Weights of a small transformer language model.
Size: 9 layers, width 384, 6 heads of 64, MLP 1024 GeGLU.
Architecture: rotary positions, tied embeddings, capped logits.
Training: 967M tokens, 3689 steps.
Each number is 128 + 24 x the weight over its row's rms, rounded and kept within 0 to 255. Layers, rows and columns count from 0. The size above them is the row's rms in percent of the matrix's.

# layer 3 MLP up, 1024x384, rms 0.0693, rows 80-114, columns 64-127
size [107 106  95  95  98 104  85 111  98 108 105 103  97  86 105 104  95  92 105  98 102 103  97 103 102 104 101 101  97  97 112 116  89 102 103]
[[124 113 196 155 115 103 132 178 141 155 119 122  95 134 132 140 109 100 127 145 102 154 136 112 123 111 149 154 139 115 176 115 159 150 125 161 104 110 130  67  91 108 113 114 158 170 176 110  89 104 147 132 151  81 134  84 142 183 100 138 146 130  92 135]
 [145 115 158 141 143 130  77 158 115 135 155 129 154 118 157 136  83 109 104 110 107 121 134 155 117 110 111 138  93 110  97 164 109 126  70 129 179 133  85 164 114 157 133 141 120 158 118 146 155 158 104 154 153 110 130 126 167 112 148 127 149 113 119 134]
 [138 167 159 134 121 148  82 134 164 102  95 141 159 130 134 132 125 111 114 133 149  81  85 131 118 113 115 148 112 144 139 132 128 132  98 147 103 154 145 167 141 142 110 142 107  96 133 116 175 168 146 104 152 104  96 129 158  48 140 136  99 134 138  86]
 [170 112 115 144 146 137 127 132 117 161 120 174 135  81 153  98 113 110 111 117 104 119 157 121  99 117 121 147 135 121  82 136 108 102 101 157 161 171 151 126 145 133 105 127 158 108  82 141 105 135 134 145 169 139 110 120 134 144 146 100  85 144 163  86]
 [107 122 113 162 133 115 127 112 152 121 159 106 143 153 162 105  88 109 148 138 152 187 114 111 142 113 118 125 130 112 163 113 102 145 146 138 153 164  95 137 130 124 117 140 120 113 125 144  92  88 161 133 143 104 100 175 107 114 138 112  90 117 147 134]
 [151  96 120 122 147 124 123 172 156 108 134 143 125 163 141 103 160  83 124 139 157 100 113 111 141  99 133 140 132 133 103 113  87 110 106 115 138 139 103 166 154 117  91 137 184 103  85 187 126 131 118 140 135  75 104 132 155  80 128 163 156 154 136 142]
 [123 143 119 106 144 157 134  99 158  73 152  81 147 118 133 119 142 135 114  98  68 133 150 132 175 128 147 166  77 104 125 142  84 131 146 135 127 152 143 110 115 107 152 121 101 136 153 150 112 132 128 132 140 101 122 150 132 119  86 138 143  97 130 162]
 [131 101 115 133 130  96  71  60 148 117 112  94 133  93 116 147 149  85 113 114 110 131  82 127 138 100 116  87 197 120 106 131 158  91 142  88 125 106 140  92  76 129 111 164 118 169 113 139 106 124 135 124 101 109 115  80 111 107 172 145 102 172 118 112]
 [154 113 142 141 131 138 126 127 125 135 131  92  89 170 127 159 109  96 168  92 144 137 130 168  95 128 142 122 131 165 142  62 118 152 152 178  97  79 146  99 109  92 151 119 102 156 123 138 137 138  95 134 142 162 154 144 111 158 102  95 154 118 152 159]
 [155 137 154 113 156 123 113 100  69 144 176 151 154 107 123 149 150 130 104 120 143 138 152 143 168 126 136 153 104 126 112 137 150 121 134 126 148  77 128 107 134 142  85 122 130 124 157 129 159 153 114 108 116 116 138 151 184 142 134 120 128 111 117 110]
 [122 142 102 147 114  99 148 104 135  91 146  87 132 149 166 106 173 152 116 120 148  88 104 121 113 137 128 164 103 148 125 106 138 113 146  96 139 152 118 132 128 118 150 118 134 134 151 140 142 130 141 125 163 111 117 152 132  67 105 143 115 145 130 157]
 [151 121 136 140 161 105  79  98 134 135 130 110 129 131 141 159 121 130 146 120 168 163 118 149 105  99 148 129 130 137 199 102  97 132 119  91  85 108 117 164 161 163 114 130 138  91 113 131 146 111 121 145 147 161 142 163 136 171 101 165 166 129 123 150]
 [ 86 101 162 100 137 120 110 127 124 127 117 161 123 152 119 124 106 126 139 117 130 154 144 146 117 136 150 148 128 103 111 135 111 133 146 127 113 158 171  79 123 131  85  63  95 112 120  84  88 114 143 133  86 157 136 131 138 119 126 135 121  98 118 125]
 [111 131 150 132 137 121 106 150 168 152  84 174 151 138 131 178 134 126 140 138 146 147 102 109 100 155  96 173 137 121 125 120 145 129 155 153 139 111 131 150 103 115 151 127 105 169 114 164 102 148 133 134 115 106  99 123 144 133 121  96 141 117 104 137]
 [127  94 121 131 131 165 171 111 118 144 124 123 141 177 136 142 112 109 135 120 126 102 135 142 135 103 147 169 119 106 134 133 163 169 119 132 119 131 128 152  67 112 168 125 142 124 129 144 113 133 180 172  87 106 156 139 135  92 117 126 119 112 146  93]
 [150 157 111 104 127 146 155 126  96  83 112 131 156 137 157 113 143 118 106 120 152 146 113  67 136 149 120 129 126 132 148 113 115 147 114 128 153 160  93 121 125 144 117 131 105 122  94 105 129  67 126 141 139 130  93 156 167 147 126 127 117 109 150 138]
 [179  90 167  99 123 153 107 118  89 110 132 114 120 134 137 150 112 143 145 151 153 164 167 143 118 114 138 144 158 149 147  88 101  81 148 162 128 135 157 151 153 136 115 109 163  89 150 131 151 152 124 110 139 111 121 167 106 111  94 144 159 128 129 163]
 [140 110 131 131 116 138 109 112  85 126  97 154 113 144 127 137  82 156 137 120 141 148  98 165 127 110 107 125  97  96 116 103 103 139 145 118 160 168 125 182 123 120 133 136  98 135 123 151 150 158 135 150 108 145 116 136 145 122 127  89 140 150 131 101]
 [140 156 161 140 118 143 168 106 114 135 137 112 104 127 141 120 129 170 134 110 138 138 188 126 124  94 145 113 154 133  89 136 155 109 101 144 102 161 129 116 138 134 124 104  96 107 104  54 146 148 155  85 159 114 101  94 126 140 139 110  97 120 108 121]
 [ 82 136 129 105 123 105 170 169  75 152 151 141 131 151  78 138 168 134 129  93 104  88 117 128 122 162 141 128 102 109 144 118 135 150 113 143  97 106 153 140 163 143  86 102 102 119  96 155 139 147 142 162  74 149  99 118 105 154 121 146 123 130 166 130]
 [127 107 125 124 101 146 125 163 142 111  92 131 138 156 134  91  97 133 141 183 132 112 152 141 130  71 142 143 142 137 124 117 125 124 118 126 110 108 127  76 170 110 119 111 119 150 133  99 145 118 126 139 112 150 196  93 122 113 122 123 121 138 104 101]
 [150 127 141 107 143 154 134 144 130 146 137 172  91 121 118 122 141  95 124  92 118  75  89  95 128 112 152 122 127  89 167 140 141 147 144 164 131 138 140 125 121 119 211 119 116 160 122 125 123 122 135 137 178  88  74 113  62 113 150 108  89  59 177 164]
 [138 142 144  92 143 145 131 103 103 135 127 125 115 135 114 142 147 161  95 126 148 154 103 137 195 154 131 120 145 181 100 168 138 109 186 142 143  65 122 145 116  72  83  66 126  80 114  91 149 104 145 115  91 121 115 164 144 110 165 102 120 137 141 122]
 [120 131 134 146 108 148 126 130 195 125 138 106 124 136 154 141 128 122 153 133 161 100 158 155 123 123 108 156 121 145 143  52 115 118 110 119 106 176  88 152  90 169 106 127 146 118 117 126 101 113 134 155  93 117 146 134 148 134 109 145 141 164 163 147]
 [146 137 140 157 126 107  96  97 162 157 135 140 109 115 122 110  72 134 125 105 133 100 150 140 142 142 120  87 134  92  87 145 158 114 139 106 115  83 127 114 136 139 116 160 126 120 138 123 156 188 128 122  98 135 157 137 132 150  95 114 164 105 114 155]
 [159 150 115 109 134 107 123 127 125 141 152 160 125 163 102 133 108 144 113 114 163 141 111 139 121 118 139 119 117 113 139 135 144 149 118  93 100  80 164 141 141 119 160  58 147 149 106 204 149 111  98 113 136 135 105 113 114 128 142  64 119 141 144 129]
 [ 92 142  80  93 137 140 110  99 159 100 122 131 136 124 135 103 117 197 128 164 134 119 108 148 153 161 112 150  67 170 108  81 131 142 143 137 168  97 117 153 145  84  80 130 123 119 152 138  97 143 126 142 113 110 148 132 131 164 125 137  89 145 125 173]
 [ 97 101 153 114 133 169  83 166 105 113 139 139 119 158 141  74 140 128 174 117 201 130 160 141 118 105 102  96 189 114 103 141 135 125 147 157 120 161 122 150 106 129 135 144 133 117 123 120 151 124 118 145 155 165  99 152 146 143 138 142 131 141 111  90]
 [139 115 120 119 136 113 139 117 126  98  98 142 125 102 104 104 131 139 129 150 144 107 137 100 164 158 106 123 123 116 120  98 135 121 118 171  85 158  96  35 129 138  91 146 140 100 101 108 131 106  94 130 131 169 154 124 141 160 130 116 155 144 123 131]
 [143 117  84 120 159 138 134 130 128 156 142 119 150 101 118 135 103 148 100 182 116 113 115 131 121 127 137 122 109 136 137 117 121 122 118 153 158 122 147  95 140 115 125 121  95 172 114 131 126 135 137 138 133 116 109 162 119 118 135 155 118  82 118 109]
 [115 103 161 143 130 129 161  78 169 125  86  75 117  72  88 153 109 132 152 127 120 160 139 131 129  86 135 143 125 155 119 121 113 140  85 147 117 161 152 128 120 130 127  95 116 164  69 142  95 131 119 113 118 181 104 117 122 147  99  79 134 118 169 129]
 [ 98 157 137 131 168 131 142 134 123 158 123 137  91 141 124 128 146 138 122 103 138 109 139 132 104 131 135 113 135 161 139 114 177 123 111 144 141 115 151 158 114 143 165 134 147 109 116 148  67 112  91 136  66 177 123 146 118  94 121 150 121  97 140 152]
 [137 134 142 149 125 122 174 127 150 146 110 160 185 100 103 171 116 150 121 110 132 116 133 106 130 156 137  83 124 106 136 157 145 152 131 183 125 146  85 145 121 138 142 116 155 148 109 146 122 118 149 194 112 136 102 123 112  82 108 153 105  95 136 124]
 [144 140 106  75 137 152 118 114 133 105 134 145 109 159 127 114  93 127 106 142 125 146 117 148 124 168 118 144 146 131  81 139 121  94 130 101 109 173 148 116 131 107 120  93 106 125 107 137 147 106 182 122 123 114 151 134 142  90 103 117 129 126 123 117]
 [167 149  77 153 101 193 139 122 126 112 157 111 133 149 124 112 147 146 124 114  94 145 111  72 122 147 119 186 136 122 111 139  89 138  99  80 102 162 132 129 157 134 157 158 126 156 124 135 152 155 141 160 102 162 140 147 161 126 163  95 132 106 134 128]]
# layer 3 MLP down (transposed), 1024x384, rms 0.0991, rows 80-114, columns 64-127
size [115 106  99  98  99 109  92 110  91 108  99 108  97  89  98  99  95  95 103 100  94  99  97 106 108  96 103 105  99 101 105 115  91 102 103]
[[ 88 163 138 118 131 130 147 122 135 106 115 129 136 116 128  87  74 108 101 119 129 133 110 115 118  86 111 139 127  82  84 145 147 110 144 119 101 106 136 113 206 122 104  90 168  71 100 115 115 148 148 112 153 118 137  97 139 139 129 163 156 156 103 139]
 [141 136 129 120 145 154 121 166 123 142 150 112 150 115 172 145 140 191 112 140 164 150 125 115 148 100 120 114 147 114 115 179 120 114 106 167 105  82 126 115 131 159 143 127  95 124 120  80 124 126  89 144 142 122  82 137 154 126 147 174  75 144 129  81]
 [124 140 123 111 118  94 104 113  71 100 135 132 148  96 102 139 149 129 148 120 162 118 176 157 106 150 143 170 149 132  99 163 140 133  98 106 113 146 146 166 106 133 126 114 120 122 139 147 169 118  92 162 101  97 145 140 106 195 122 101 132 147 161 132]
 [ 81 122 127 110 106 118 128  89 109 156 127 100 133 146 131 127 142 107 139 158 144 122 111 142 140 135 119 109 112 136 141 124  88 119 111  73 115 126  86 126 131 143 109 131  80 165 140 148 104 164 132  87  82 118 128 114 127 116  76 135 157 138 179  92]
 [155 132 137 176 133 115 100  98  97  85 124 164 113 142 119 144 116 154 100 118 193  94 136 121 184 101 112 141 157 114  87  68 125 103 125 149  85  97 127 104  98 156 139 128 136 141 156 147 129  92 136 149 151 150 144 120 124  95  90 148 133 125 132 139]
 [194 130 116 105 180 137 148 141 173 141 134 107  68 115  75 115 104  90 107 142 112 114 132 129 137 130 144 168 125 122 105  94 137 111 138 113 110 111 120 178 151 146 134 191 131 102 152 128 157 154 142 108 166 131 162 114 120 115 164 140 160 129 118 127]
 [152  88 124 151 118 116 109 138  77 175 102  95 113 127 110 130 144 116 151  77 130 136 132 113 126 143 125  58 168 106 151 135 105 180 128 153 115 118 142 134  93 144 106  97  99 129  87 139 122 137 103 149 120 150 122 153 137 104 164 121 150 131 156 119]
 [127 132 168 111 117 142 172 156 165 109 139 120  98 141 166 103 153 106 131 129 102 143 140 118 151 121  99 117  90 149 140  86 121 116 146 182 131 112  93 146 120 144  91 113 156 148 122 152 139 137 102 127 137  95 150 134 144  86 100 145  91 143 142 178]
 [126 129 103 118 120 120  92 104 135 120 150 166 126 114 145 152 120 116 139 144 145 114 115  97 206  90 160 162 129 141 115 153 116 128 164 153 128 145 122 139 130 121  96 129 144 128  86 122 126 113 119  72 152 138  89 132 125 129 109 122 123 135 159  96]
 [100 131  95 122 109 159  98 142 167 169 116 115 112 166 129 102 117 134 100 123  99 138  75 118  72 118 148 100 117 121 164 102  96 124 133 131 138 166 153 108 130  94 134 198 135 117 128 156  78  91 115 114  87 129  93 109 114  88 131 148 149 157 120 143]
 [154 101 100 130 125 109 121  98 157 160 105 102 161 152  91 137 107 120 114 116 131  92 184 147 131 154 101 156 117 149 124 141 133 127 102 153 112 171 116 105 107  91 144  70 106 114 135 139 152 101 129  96 100 137 108 156 146 170 136  87 136  83 151 106]
 [166 112 120 137 112  99 121 120 151 142 104 119 131 150 127  86 117 112 102 143 124  75 126 149 128 137 147  74 135 107 107 106 153 157 133 166 144  95 106 147 123 112 161 159 129 130 147  87 146 113 113 180  76 143 144 152 153 126 100 106 126 137 137 131]
 [137 133  91 146 141 120 131  87 140  87 128 149 161 134 121 116 137 117 113 159 113 125 109 145 119 148 119 111 101 107 143 143 122 123 164 113  81 130  98 127 103 133 132 157 180 102 148 128 103 112 150 168 146 142 185 118 112 163 175 155 183 182 176 134]
 [129 144 116 148 119 131 108 149 110  81 136  84 128 142 108 100  97 154 186 135 149 146 116  81 173 159 144 136 112 155 132 119 150 132 142 130  84 112 143 139 127 192 140 153 113 117 107 121 166  97 188  95 111 165 144 133  94 120 163 155 114 100 163 138]
 [135 103 112  97 103 123 115 137 103 133 149 151 131 131 144 167 147 110 129 154 112 116  96  89 122 102 129 133 125 140 122 146 129 173 142 162 142 139 148 100 134 140  96 124 117 111 132 164  92 142 154  65  94 143 164 127 107  87 156 170 130 115 115 133]
 [134  78 139  96 158 114  91 120 117 147 103 154 136 173 129 119 155 142 130 145 105 144 163 142 102 127 181  97 156 131 128 116 176 152 156 154  97  95 135 153 114 122 139 175 121 135 129 119  87 117 122 130 100 117 143 134 110 133 104 135 132  95  90 135]
 [ 85 140  99 135 124 104 121  96 135 149 141 129 171 126 132 134 169 116 150 112 133  93 102 124 126  88 123 160 131 141  88 160 112 190  95 137 110  86 104 123 111 120 102 139 117 168 109 100 130 121 101 114 129 143 135  79 125 157 163 132 156  99 115 160]
 [136 149 119 115 155 137 134 125 101 156  95 109 111 160 125 130 132 179  95 131 122 139 142 108 144 136 131 111  86 116 119 140 114 170 116 133 135 129 153 174 145 136 104 223 158 127  95 133 152 101 149 111 103  94  93 156  83 129 112 115 109 127 164 125]
 [120 152 111  83 101 132 126 107 138 114 145 131 124 154 103  87 146 100 155 151 124 115  65 145 129 140 119 150 120 145 194 132 103 143 138 138 123 129 136 124 183 137 125 149 127 165 153 150 101 123 101 126 154 133 104 132 136  85 130 147 176 136 148 106]
 [138 162 161 126 168 114 102 102 179 125 126 105  97 157 152  88 137 132 119 111 113 128 114 101 125  72 112 101 166 149 138 185 137  66  90 118 159 139  87  89 142 132 184 103 136 116 144 144  98 131 101 105 189 107 149  82 117 121 106 153  98 101 130 133]
 [141 126 162 150 116 152  88 130 153 115 107 127 109 121 147 119  86 141 162  80 158 119 153 116 103 116 124 124 147  80 128 130 109 165 117 157 172  88 141 138 114 139 147 118 116 141 117  89 157 145 107  86 108 157 107 140 154 141 155 131 137 122 126 127]
 [ 82 113  81 114 195 116 162  84 140 136 147 127 147 185 184 120  95 111 123 116 127 152 157 147 125 154  98 172 133 147 131 107 129 126 121 123 150 103 145 137 126 146  71  83 110 121 125  58 133 117 108 103  87 165 188 174 187 138 128 125 161 139 124 122]
 [121 100 162 138 128 124 136 146 129 122 164 117 148 112 136 113  83  94  96 137 151 109 142 115  93 100 114 153 125 137 141 112 102 109 145 121  96 173 105 105  87 140 170 158 106 155 147 131 132 175 128 144 136 145 153 117 116 112  69 171 115 165 158 141]
 [118 101 125 107 101 115 108 155  99 157 132 114 163 176 134 120 155 135 132 114 115 101 113  93 121 120 110 179 136 109 149 188  79 135 114 160 164 176 154 152 124 119 104 103 112 135 141 159 106 139  78 149  92 146 108 113 121 130 130  93  89 138 110 116]
 [139 149 115 167 148 138 142 100 125  78 119 137 127 142 162 128 103 141 114 131 134 127 155 115 118 118 123 102 121 114 134 158 133 144 140 105  97 156 102  65 146 123 146  98 148 110 125 164 103 118  85 122 138 110 122 112  94  98 141 106 120 104 123 183]
 [ 99  89 148  69 106  90 122 124 118  92 100 167 106 172 164 143 160 126 129 139 109  69 158 102 134 122 155 124 114 134 147 124 106 133 122 138 133 107 108  77 136 109 118 147 155 134 145  96 115 162 138 144 138 140 136 144 171 170  80 197 107 152 135 114]
 [131 131 140 140 127 125 144 152 133 150 124 136 153 148 175 111 112 105 149 124  87 120 121 134 128 145  99 126 119  76 145 149 102 125 101 133  74 126 143 181 131  99  91 126 126 141 104 117 105 137 126 149 129 116 130 113 109  95 178 112 139 156 116 101]
 [160 141 131 127 156 116 129 140 152 117 168  88 122 120  98  99  90 134 136 185 134 160 181 103 129 112 151 164  31 109 104 146 115 156 122 125 144 121  99 110 150 135 140 118 128 168 132 150 121 115 107  87  82 118 124 136 119 118 143 145 129 115 144 139]
 [130 127 166  99 154 121 122 122 143 160 112 146 101 141 108 152  81  96 145 140 142 110 103 145 141 117 130 125 125 155 142 126 145  91 137 142 156 124 110 139 108 134 128  93  96 137 119 167 163 172 129 143  75 153 117 159 117  89 107 128 145  96 132 146]
 [127 119 175 145 105 100 101 157 118 122  85 120 102 120 161 111 125  68 126 146 138 116 138 131 117 141 110 162 136 145 120 109 109 153 139 159 150 113  92 133 121 126 161 102 169 113 137 141 113 129 118 135 102 153 131 137 127 141 127  75 156 139 115  93]
 [150 124 109 108 148 120 145 140 165 136 145 103 169 154 125 124 151 147 106 148  92 143 109 148 124 137 133 112 101 102 130 126 134 155 159 151 124 110 120 173 113 110 111 130 142 122 116 133 143 119 116 120 132 119 165 110 138 112 130 122 126 113  81 146]
 [143 135 139 135 128  98 155 104 144 125 151 148 101  97 121 123 131 105 122 116 128 121 137  90 119 141 121 130 119 138 109 168  92 154 169 100 104 119  89 135 115 156 112 178 137 121 128 161 109 114 109 140 164 119 116 147 171 117 137 135 145 121  87 116]
 [120 164 141 131 158 128  67 128 150 102 147 109 120 142 146 113 129  89 147 121  82 171 146 133 150 161 107 124 145 162 107  98 137 101 125 121 157 115 132 134 150 141 131 143 116 125 135 113 120 129  88 106 170 141 138 124 139 121 166  82 172 157 131 124]
 [132 128 123 153 112  99 137  94 129 170 130 156 129 125 145 135 190 124 126 144 114 122 119 133 102 112 128  95 166 166 147 119 129  96 136 136 104  88 131 124  94 120 145 182 170 141 146 164 140 144 113 137 120 180  89 145 112 152 122 127 147 145 150 160]
 [131 148 127  91 169 100  93 146 129 139 162 125 112 109 134 128 126 120 106 148 133  80 169 159 117 141 130 112 114 149 140 101 140 108 125 177 143 154 129  92 137 107 120 113 104 118 112 126 143 102 118  84 151 115 124 117 139 153  94 142 110 120 127 108]]
# layer 3 MLP gate, 1024x384, rms 0.067, rows 81-115, columns 64-127
size [103  95 101 100  98  93 110  94 104 102 101 102  87 104 106  98  94 105  97  93 103 100 103 106 102  97 104 100 108 110 108  88 105  97  96]
[[141 107 115 157 129 159 114 162 133 151 151 126 128 125 110 141 136 142  81 126 132 138 127 177  99 140  74 124 108 103 126 126 136 155 114 144 142 136 125 165  86 144 150 135 116 119 128 137 125  97 187 107  87  84 120 173 172 127 136 154 128 145 137 127]
 [124 119 106 107 139 116 136 119 135 161 158 137 118 106 126 126 169 133 117 145  67 160 168 133 124 118 113 115 108 124  96 115  85 128 145 135 127 158 133 104 110 120 126 139 110 149 156 116 142 122 114 127 114 112 118 143  68 152 153 143 103 142 145 134]
 [109 162 124 137 167 137 119 205 146 113 140 166 120 150 142 123 129 106  99 137 139 132 119 162 117 113 139 130 177 145 166 155 115  99 114 137 146 139  99 140 170 102 201 115 143 124 109 114 114 136 146 123 143 113 116 105 140 111 112  86 123 121 114 151]
 [111 103 130 138 145 118 160 135  85 206 151  84 160 143  91 110  99  82 192 121 119 140  99 130 133 140 150 171 147 130 122 170 143 141 159 117 139 155 136 144 125  81 105 136 125 139 109 154 179 141  78 118 122 115 118 134 126 181 142 141 136  98 132 124]
 [131 151  86 145 146 135 154 122 121 133  98 111 146 134 102 142 117 101 136 116 135 122 111  91  92 129 111 129 162  39 180  64 123  90 123 118 155  99 107 153  94 181 136 115 117 115 136  87 125 104 112 118 122 137 135 105 138 109 143 138 116 142 107 148]
 [136 137 123 103 140  70 120 139  90 149 149 180 108 129 110 157 112 158 157  90 141 131 120 131 125 129 139  67 141 133 132  96 170 144 146 130 140 113 124 119 150 113 139 123  98 122  90 103 136 124 146 124 107 168 144 112 121 126 187 101  83 160 116 117]
 [160 146 122 123  99  85 141  99 112  96  82 121 152 110 102  96 141 103 154 148 142 183 115  90 116 118 118 161 160 110 129 153 140 148 137 136 151  96  98 149 115 106 136 128 171 144 137 131 120 136 108 159 163  95 133  65 137 118 118 147 147 174 139 121]
 [132 136 139 119 147 149 166 119 198  95 140 142  82 151 162 151 124 132 127 130 163 102 162 114 110  82 161 132 125 143 142 135 139 150 145 155 129  88 118 122 138 129 132 120 107 174 193 147 149 137  57 107  97 158 124 114 131 156 116 137 176 108 137 169]
 [151 124  90 156 195 107 132 135  68 132 125 162 150 106 143 112 152  96 116 143 130 145 148 138  97 130 125 132 155 160 110 112 173 188 164 129 157 102 121 165 135 111 176  57  94 117 128 120 135 135 125 151 120 131 113 129 137 129 142  84 161 152 142 149]
 [147 120 101 145 115  78 105 133 163 110 123 122 124 129 135 167 133 152 129 110 132 128 136 118  88 148 137 133 168 121  73 132 143 134 143 105  80  79 157 139  95 179 152 120 139 140 125 144 148 116 117  98 119 170 155 108 139 128 120 111 134  84 133 141]
 [136 134 154 133 113 116 144 156 171 144 127 144  99 125 164 108 113 117 113 127 164 117 101 126 117 123 106  79 131 141  99 129 184 147 134 173 162 156 136 126  70 145 140 134 110 190 125 108 136 147 117 124  89 121 122 102 130 106 125  65 130 145 124 140]
 [103 151 129 100 138 140 128 111 106 136 149 163 157 112 165 155 121 126 148 108 180 152 138 194 142 158 184 145 122 129  91 134 140 110 116 142 117 113 189  94 125 127  90  91 134 135 108 120 126  92 142 151 107 166 133  95  96 127 136 121  97 121 151 124]
 [114 127 107  88  98 124 109 168 188 154 108 138 125 113 121 108  98 141 120 104 125 131 134 157 143 132 117 113  87 124 119 118 149  85 143 132 102 152 146 149  84 137 130 126 112 137  92 142  89 124 120 178 128 127  99 152 129 141 128  77 151 144 139 130]
 [135 117 121 149 126 175 113 103 128 131 118 102 158  83 126 116 117 137 187 100 133 119 149 103 144 129 181 117 142 103 202 111 151 113 159 184 129 148 129  86  95 100 161 113 149 177 145 172 107 140 140 155 128  87 109 130 148 136 116 114  92 139 177 142]
 [141 154 152 129 111 127  88 153 146 103 112 127 107 163 182 118 118 129 108 131 124 146 113 157  68 132 104 100 111 128 128 142 151 145 118 128 138 103 168 130  98 110 148 112 115 136 104 127 142 164 118 116 120 130 105 115 115 134 141 149 111 111 135 122]
 [138  93 121  93 115 126 110 137 147 105 152 115 145 118 146 101 125 100 134 158 128 108 119 107  75 116 123 158  97 130 144 130 147 166 176 126 109 108 100 108 140  99 124  65 109 127 144  85 139 148 137 127 128 134 141  96 148 131 152 126 175 132  98 111]
 [124 148 110 121 139 149 102 148 124 131 151 137 144 133 131 154 176  74 108 108 175 138 137  97 144 157 107 166 164 107 149 110 129 105 114 112  58 159 126 123 143 147 160 107 144 134 119  94 130 170  81 107 111 103 164 154 152 178 170 109 140 153 103 117]
 [151 157  89 118 131  97 129 148 169 177 132 113 114 124 144 122 129 154  69 128 167 134 157 129 116  70 113  98 131 158 150 114 136 159 133 117 166 105 110  90 120 140 129 181  93 160 122  98 144 140 137 161 108 120 158  80 145 134 126  96 176 134 161 140]
 [ 75 160 105 103 124 133 128 159 132 166 116 116 186 115  97 169 140 119  70 148 101  98 143 128 124 171 123  89 103 124 123 126  89 150 109 141 132 119  98 117 166 113  90 128 102 124 141 158 163  93 132 114 118 155 107 120 152 121 158 158 150 113 142 163]
 [151 135 147 125 134 135 109 178 154 100 111 127 124 138 149 139  93 137 133 144 149 139 118 119 113 157 153 115 106 153  89  99 125  97 123 162 159 131 174 138  90 129 129 101  93 168 140 163  88 156 122  76 116 141 100 133 161 142 145  96 102 103 110 130]
 [132 150 117 120 157 135 149 107 116 151 138 127 201  93 129  95 126  96  98 115 154  93 158 141 101 118 175 172 147 124 148 118 119 164 165  88 140 129 164 138  84  90 129  94 138 138 115  99 103 104 101 116 150 120 167 141 106 123 112 165 160  94 103 125]
 [102 145  87 127 112 140  82 126 124 110  92 131 127 168 157  99 170  86 135 139 144 100 133 178  94 145 109 115 165 143  84 152 108 128 124 143 166 100 133 112 151  83 122 142 124 117 186  71 137 125 130 153 100 118 107 144 157 123 139  81 141 116 127 114]
 [127 112 134 129 124 150 182 156 128 104 141 105  95 111 110 132 145 132 155 120 133 132  99  77  90 164 130 136 123  71 124 113 179 170 117 131 142  99 147 126 152 116 144 130 160 109 150 137 105 113 119 119 142 154 124 134 160 131 145 175 110 124 112  77]
 [130 109 123 133 150 145 116 159 118 108 116 148 167 161 119 116 137 116 144 127 140 129 130 136 173  84  76 120 151 108 141 103 121  87 134 138 129 136  97 174 116  93 114 111  97 122 156 139 124  79  66 131 168 110 135 154 140 112 135 160  91 129 118 105]
 [139 160 133 110 116 116 144 151  98 127 153 175 114 193 144 151 133 138 100 113 150  82 112 116 101 123 181 124 163 136 176 107 133 121 152 135 121 109 125 183 144 161 112 145 137 117 153 154 141 164 121 158 143 124 152 119 136  98 139 137  98  87 140 111]
 [103 123 138 123 150 107 147 112 157 153  98 161 142 101 124  73 140 135 119  76 109 115 131 135 160 151 120 131 136 142 163 160  97  75  96 147 150 150 117 156  77 163 146 110 125 149  99 120 162 130 140 126 123 126 157 107 154 131  92  91 177 136 122 157]
 [145 114 158 132 125 155 116 144 136 188 116  96 118 112 117 140 119 177 128 174 158 160 137 143 117 137 118 113  97 142 105 127 112 119  92  98 129 111  95 150 103 131  95 110  77  99 128 178 119 114 122 120 111  99 140 145 153 117 122 129 109  99 132 139]
 [156 130 170  96 102 114 143 115 101 117 102 126 127 118 124 164 171 131 155 109 156 128 100 103 173 115 103 114 136 122 165 102 149 131 117 150 128 135 124  91 114 110 143  99  90 118  82 132 133 165 131 135 112 143 151 132 117 149  84 111 119 110 141 166]
 [131 140  89 146  70 177 143 197 140 151 143  91 148 135 123  77 109 161 177 116 122 138 138 111  97 135 150 118 124 126 154 145 119 135 162 124 120 134 147 135 109 132 161 117 125 101 132 135 163 171 152 132 159 129 112 142  95 172 117 138 130 127 123 123]
 [158 131 128 132  86  88 114 133 124  99 138 149  89  58 144 142 164 146 137 124 124  99  98 171 140  81 103 166 152 134 143 113 103 106 106 102 138 138 137 133 119 121 167 102 185 151 127 101  98 172 163 105 111 153 124 110 124 103 146 139 141 143 166 131]
 [105 102 110 143 104 139 121 106  77 128 148 126 138 197 110 117 111 115 121  84 112 125 169 148 132 139  99 159 162  75 153 148 143 108 116 139 156 129 145 124 164 116 162 112  97 151 111 117 156 124 115 137  67  91 165 124 120 134 111 150 131 156 139  98]
 [117 133 131 135 142 128 150 104 135 159 111 162 128 136  59 131 146 135 107 158 164  88 118 107 111 105 160 130 122  96 129 157 135 137  78 142 118 113 152 123 104 100 168 110 118 128 112 143 114 112 142 135 115 106 123 144 122 137  97 113 140 104 135 131]
 [124 143 177 135 155  89 172 121 118 101 129 136 149 103 131 118  72 111 145 156 103 114 106 145 115  79 107 139 136 115  92 137  99 137 114 148  81  87 126  97 101 142 127 160 149 115 134 127 118  94  95 110 162 126 124 159 127 141 121 122  98 127 158 158]
 [106 148  91  71 145  79 104 137 104 110 152 108 123 122 144 107 104 125 164 176 119 147 179 174 134 124 126 124 118 170 138 120 155 139  85 155 112 104  93 145 103 145  99 144 128 103 100 122 146 129 120 136 161  90 120 121 141 147 121 123 177 113 106 117]
 [105 169 139 157 103 111 111 106 161 142 157  99 104 139 122 102 136 140 110 167 124 140 115 119 137 139 129 141 130 149 163 121 127 105 162 116 124 163 148 113 139 129 109 135 136 158 127 135 100 100 116 111  93 159 138 114 120 120  86 103  99 129 138 111]]